Each number is 128 + 32 x the weight over its row's rms, rounded and kept within 0 to 255. Layers, rows and columns count from 0. The size above them is the row's rms in percent of the matrix's.

# layer 2 MLP up, 768x192, rms 0.121, rows 570-601, columns 0-47
size [111  94  99 105  81 106 103  86  92 106  94 100  90 108 102 101  93  75  84 103 102 103 100 108  97  93  87 107  85 108  93  89]
[[153 115  91 128 158  91 132 149  57  74  82 133 118 200 203 154 161  75 150 186 119 139 167 107 104 105  63 152 134 123 194 141  53 158  79 105 150  69 134 153 183 128  67 146  79 152 148 139]
 [ 74 152  92  68  98 144 148 129 126 140 110 129 150  60 138  90  99 158 170 133 147 166 191 106 118 163 124 143 140 100 144  79 144 145 202 141 129  88 116 154 133 144 180  47 112 166 140 210]
 [198 105 153  88 121 106 156 160 101  40 115 132 180  95  75 122  92  92 130  86  84 109  78 133  82 115 176 154 107 145 104 147 104  95 133 140 127 134 130 131 145 185  82 115 189 147 179 136]
 [ 83  64 154 120 124  97 102 138 132  77 164 112 190 117 141 145  97  95 137 107 119  99 109 167  98 117 129 141 109  55 142 186  78 150 134 126 138 184 125 130 121 127 153  65 119  56 161 118]
 [165  51 130 101 139  79 136 139  97 116 114 163 147 130 133  86 124 143 130 180 121 118 138 120 123 132 184 161 144  97 191 108 140 121 104 208 130 115 124 143 163 144 134 103 195  83 124 155]
 [133 199 122  74  88 139 117  86 153 109 141 108 146 124 106 157 130 121 136 190 169 211 104 136  64 103 106 172 230  88 149 121 144 169 186 114 149 121 122 168 118 142  84 122  99 133 137 155]
 [143  91 146 122 151 134 143 149 117 139 126  96 155  80  96 156 112 120 169 114 150 116 125 125  86 118 103 161 125 191 119 154 163  32 127 135  98 141 130 180 110 170  79 100 154  78 146 111]
 [159 112  91 139 161 123 153 150  96 175 153 130 152 141 128 128  79 160 118 175 153 186  67 102 183 118  77 123 163 216 124 127 146 161 125 201 128 107 134 153  52 177 152 123 103 108  89 148]
 [112 139 174 160 159 124 143 112 103 122 135 150 165  87 168 161 135 193 155 104 112 158  95 101 101 103 190 137 129 148 169 100 145 139 148 140 143 138  29 115 149 190  73 103 120 130 124 146]
 [ 80 158 118 119 103 141 139 125 179 152 139 142  80 118  43 154 125 169 133 131 116 154 112 111 136  86 141 123  89 132 131 140 159 113  56 149 117  53 154 145 182 130 163 166 145 151 120 170]
 [147 151 164 124 145 104 118 149  90  95 178 176  86 112 114  96 136 117 105 124 127 146  51 115  83  99 139 107 152 115 153 119 147  76  89 120 142 153 122  87 183  96 196 106 148 120 170 148]
 [182 212 143 128  61 100  71 143 158 133 152 122 153 104 129 144 102 130 134 194 147 175 191 127 148 131 141 158 121 133 145 123 120 149  93  83 129 101 143 140 102 181 148  77  72 135 106 151]
 [152 120 138  88  55 131 120 119 170 106 169 104 105  94 127 117 113 123 166  63  98 132 102 146 101  70 186 163 152 138 114  57 145 121 124 119 116  63 155 135 103 147 144 145 118 127 144 166]
 [122 143 164 176  87 113 129 171  75 121 127 176 134  90 112 142 119 109 124 125  97 172  98 114 116 191 114 113  91 163 119  74 143 129 146 132 192 211 147 142 111  89  97 156  65 103 156 104]
 [ 93 150 103 118  82 104  73 156 100 128 186 164 142  89 161 121 111 149 116  78 106 152 206 157 134 121 104 156 153  85  67  93 127 139 123 138 136 160 139 110  23 112 110 126  90 130 108 123]
 [102 155 144 174 106  88 102  94 157 125 116 122  33 118  90 105  64 164 131 163 154 121 100 105 182 106 154 123  98 103 138  87  98 118  87 135  42  96 111 102 130 146 171  73 127 120  75 127]
 [174 159 178 151 154 133  99 190 114 124  98  83  93 119 148 168 141 177  28 152 149 145 131 113 114 108  99 139 127 121 149  68 178 174 122 126 115 116 140 109 117 178 130 164 121 146  88  77]
 [140  99 173 171 172 162 197 129 179 156 112 159 142  91 148  89 115 162  81 128 119 113 130 120 159 140 110 108 148 120  99 180  66 147 182 151 100  93 102 126 180 139 134 170 111  90 117  89]
 [135  49 170 114 209 124  86 124 121 132 116 156 165 112 133 163 114 167 156 139  84 159 154 111  92 133 152 192 103 147 178 111 127 114 169 149 159 147 183 142 152  79 192 134 153 128 111 150]
 [166  98  56 124 134  57 179  81 127 105 160 112 150 134 130 159 181 118 154 146 148 131 166  72 140 128 112 173  90 135 121 189  85 148 138 107 147 107  98 143 112  62 146 115 120 133  87  80]
 [ 85 169  66 103 130 126  83 164 162 104 119 112 166 156 100 154  24  76 107 129  78 143 140 154 133 114 141 109 160  73 109  94 131 155 156  85 165 123 134 161 191 128  93 159  87 113 155 112]
 [161  76  75  77 143 127 118 134  86  92 123  92 159 163 111  83  91 112 173 125 202 117 111 121  84 149 115 160 186  94 129 128 148 158 119 124 214 109  82 146 110  93 153 166 130 127 166 104]
 [ 90 167 172 148 174 115 106 136  61  99  70 136  91 149 124 139 146 116 130 197 143  79 104  90 124  98  78 120  94 172 170 143 144 130 128 125 110 102 106 141 167 108  79 126 199 110 102 131]
 [105 166 188 160 140  42 114 170 162 161 107 115  82 112 122 137 171 136 120 164 152  90 101 150 129 136 143 129  76 149 104 128 164  95 107 144  81 112 125 183 146 113 119 145 131 115 164 118]
 [ 64 125 137  93  96  91  93 180 179 102  71 143 150 149 153 183 134 163 146 137 123 145 125 137 123 156 124 160 136 167 149 128 128 133 112  82  67 131 169 131 175 118  87 156  83 198  88  89]
 [127 119 207 192 140 128 148  66 114 100 157 170 134 130 130 153 165  90 189 146 139 172 164 139 176  95 151 108 108 127 137  90 193 185 147 141 114 163 103 166 170 122 181 109 138  59  81 101]
 [142 134  62  91  81 164  91 142 156 127 144 125  76 129 163 121 120 144 154  40 103 123 132  67  98 183  55 102 103 108 123 134 156 103 124 175 133 116 117 181 138 123 104 117 144 135 152 141]
 [ 75 136 146 111 133  82 176 123  95 109 100 129 120 122 114 191 108 133 125  68 182  98 136 157 108 169  80  93 138 157 101 109 134  65 120 150 104 149 131 153 136 128 147 144 162  94 182 209]
 [146 124 121 138  96 172 102  92 137 131 110  66 133  94  95 114 160 137 137 173 124 136 114 166 109 129  92 186 103 149 148 123 115 114 102  83  92 103 137 147 182 126 134 195  97  86  97 218]
 [126  80 119 150 185  65 122 169  95 136 119 130 164 105 127 145 151 148 145 114 112 118 158 143 147 153 127 116 187 119 131 191 187  75 129 108 133  93 123  64  70 189 152 125 118 112 151 141]
 [118 143  62 104 140 119  95 187 171 148 130 131  92 130 157 168 150 140 136 152 108 210  68 102 163 119 176 140 114 162 112  59 166 164 119 123  84 148  67 119  69 181  88 152 134 133  49 140]
 [ 80  75 132 102 106  77  82 144 121 135 124 123  98 102  81 201 201 119 242  73  88 110 158 150  48 116 122 148 139 181 131 112 177  89 168  77 132 139 150 141 125 128 158 123 173 145 106 138]]
# layer 2 MLP down (transposed), 768x192, rms 0.0524, rows 570-601, columns 0-47
size [108  99 104  99  81 107 102  90 103 107  91 108  95 105 105 104  95  77  90 103 108 102  99 105  97  99  95 107  91 106 103  95]
[[158 156 154 129 101 163 159 152 192  70 144  50 141 140  85 103  82 197 126 113  65 160 118  71 156 120 142 103 178 156 137 105  93 108 163 163 135 158 161 107 120  96 142 122  80 155 173 115]
 [123 125 152 153 111 125 132  82 145 157 142 123  97 108 103 133 110 169 117 100 160 149  78  91 133 114 117 138 133  80 126 192 154 194 108  85  67 104 115 117 143 148 187 129 163 148  96  99]
 [151 126 141 123 113 135 109  39  98 119 106  99 142 135 115 114 117 158  73 125 124 145 132  99 105 134 118 108 122 200  78 129  93 128 111 139 189 110 185  92 144 139 173  97 124 116 110 201]
 [204  89  96 117 179 146 135  80 134  52 161 111 116 127 147 156 111 115  96 142 115 125 131 130  96 197  83 132 104  94 107 156 131 105 159 243 151  76  64  88 133  79 170 132  90 107  69 117]
 [117 200 117 137 154 127 115 100  97 136 146 144 134 131 115 160 112 161 147 112 130  89 150 151 115 156 152 138  97 140  64 173 137 122 103 157 147 141 116 103 102 162  93 140 131 147 130 178]
 [136 141 145  89 131 124 134 138 118 103 147 158 119 143  87 130 140 100 154  98 167 103  46 125  97  72 122 108 154 127 160 151 116 147 147 106 109 105 152 193 137  93 105 129 109  89 110 142]
 [168 157  38 126 119 123 136 136 106 116 136 142 112 103 166 159  86 118 149 118 149 119 135 162 105 147 130 115 160 101 145  85 133 187 133 128 185 173 132 123 143 125 118 108 140 173  81 206]
 [209 149 157  97 123 130 219 138 109 130 168 158  95 126 167 110  95 159 137 181 120 118 179 112 109 111 183 147  90 153 122 148 154 175 130 171 107 151 126 174 156 110 139 150  90 152  74  98]
 [110 125 148 141  95 105 141 146 139 148  89 167 125  93  95  92  96 146 160  89 196 149 133 117  84 107 131 160 204  67 100 110 105 119 137 135 136 137 137 131 138 135 152  66 191 112 141 157]
 [126 187 176  90 210 153 118 136 135  87 105 176 101 125 136 139  84  76 153  94 161  85 141 115 116 113 173 100 108 129 147 149 158 121 108 127 126  66 118 149 126 149 159 116 123 133 108 149]
 [ 85 148 125 159 156  79  99 128  83  89 214 153 116 118 137  97 134 121 116 140  91  79 153 138 143 136 161 173 161 124 167 160 171 107  89 127 109 121  97 103  99  99 175  97 117  63 111 186]
 [137 174 163  80 142 165 192 118 144 131 118  98 119 159  95 108  71 118 124 130 126 172 163 164 148 140 131 165 135 166  96 158 111 173 103 118 115 122 156 167 149 120 101 154  89 136 124 102]
 [149  95 179 109 113 126 126  94  82 157 116 163 161 182 105 124 139 116 133  83 115 143 116 138 148 160 131 101  87  32 167 179  90 106 125 165 125 175 122 155 146 126 104 136 123  56 198  87]
 [162 167 145 141  60 125 107 131 100 118 171 130 174  89 120 123 110 153 121 123 123 182 113 104  60 107  85 164 122 165 171 105 129  87 139 112 116 191 155  91 100 142 129 164  42 124 113 179]
 [128 102 140 126 122 145  90 165 146 101 156 129 129  89 160  89  96 135 118  73 112 139 144 124  91 135 160 126  54  72  85 103 137 159 154 148 101 152 197 112  78 123  87  79 119  80 138 134]
 [102 109  87  91 120 122 144 126 126 102 102 142  86 128 106 109  68 121 100 182  81 146 101 105 211 173 132 156 121 132  48 121 114 161 155 193  72  91 103 113 162 121 120 124 168 127  55 150]
 [ 94  45 141 157 129 164 160  88  77 125  88 124 145 104  90 139 154  79 130 138  70  87 139 168 118 115 137  65 194 111 134 131 150 111  90 139 138 130 183 104 147 118  88  95 196 136  90 175]
 [139 114 102  50 118  80 168 120 143 142 157 124 104 102 155 125 132 133  87 113  75 121 170 142 109 176 116  98 159 132 132  88 145 104 110 116 175 130 150 197  93 157 141 109 123 100 136 106]
 [112 163  90 119 182 196 104 140 102 149 159 182 128 134  90 107 151 117 103 154 132 157 147 141 138 136 145 177 130 130 152 107 111  79 152 119 120  67 123 147 121 186 114 163 167 103 119 165]
 [124 167 103 152 121 108 107  80 118 133 122  95 166 164 126 136  97 119 132 138  83 107 133 136 131  96  55 170  89 167 136 135 152 126 107 142 126 168  91 147  75  94 154 104 130 141  93  67]
 [105 157 126  97  84 150 115 129 136 134 102 174 105 157 103 173  77 110 144  78 119 120 144 109 119 167 169 167 164 157  81  75 137 108 186 111 130  94 108 215 142  97 159 195 100 142 139 124]
 [109 135 130 149 109 178 132 111 115 152  72 150 164 118 139 139 123 177 103 122 103 158  76 175 187 143 165 147 127 128 144  96  95 161 125 139 105 135 127 152 140 180 139 129 150 117 153 105]
 [163 119 120  78 138  79 166 120 131 137 128 111 192 126 118 139 179 115 108  92 168  98 114 146 164 130 125 171 103 100  77  95 128  45  79 152 145 128 146 172 168 144 124 110 142 110 183 108]
 [142 138 155 160 109 125 152 210 124 108 121 116  99 141 117 167  92 141 154 149 130  81 137 154 187 138  99  99  72 146 103 133 158 118 128 132 156 124 135 144 130 102 128 114 143  91 131 181]
 [ 77 153 154 109 110 116  99 139 143 164 112 138 140 102 125 154 196 150 120 117 142 132 115  89 152 139 106 195  92 187 158 114 152 174 142 116 113 117 184 105 186 143 111  68 135 202 139 163]
 [139  71 122 132  73 133 126 126  50 138 136 165 115 157 127 169 126  99 141 163 103 188 129 131 167 137 142  99 151 128 128 152 127 152 141  77 159 138 117 165 139  88 163 152 114 138  58 131]
 [121 142 123 181 139  78 172 184 147 158 124 155 125 101 158 202  69  95 141 131  82 120 141 118 154 106 125 126 122  52 175 134 164  91 170 117 114 149 129  93 111 167 110 173  83 111 156 101]
 [134 135  88  88 119 137 160 110 112 101  77 117 109 126 120 149  96 133 165  66 147  74 116 114 118 124  49 153 136  57 132 134 163  98  90 167 145 173  86 136 120 192 194 181 156  83 185 186]
 [102 141  87 147 151 145 136 160 113 142  46  98 153 130 139 140 125 131 155 136 120  90 104 131 131 141 150 131  81  99 141 176 142 139 142 128 178  84 109  79 104 149 118  89 142 178 145 205]
 [207 132 116 111 152 111 154 157 107 167 120 111 126 130 115 158 112  98 176 137  98  83 146 149 167 151 138  96 194 128 112 153 132 153 144 184  62 151  59 101 125 134 113 144 109 231  89 125]
 [165 127  72  81  75 149  84 157 144 130 153 155 149 227 196 151 132 124 132 189 123 133 120 108 111 154 140 124 128 105 149 132 150  79 133 141  85 113  97 173  90 126  87 155 145 129 133  57]
 [129 104 147  92 101 153 145 109 151 133 139  81  45 118 103 134 151 155 136 100 142 148 192  85 121  94  64 121 111 137 111 138 102 117 190  94 159 180 109 113 153 114 152  70 172 134 137 127]]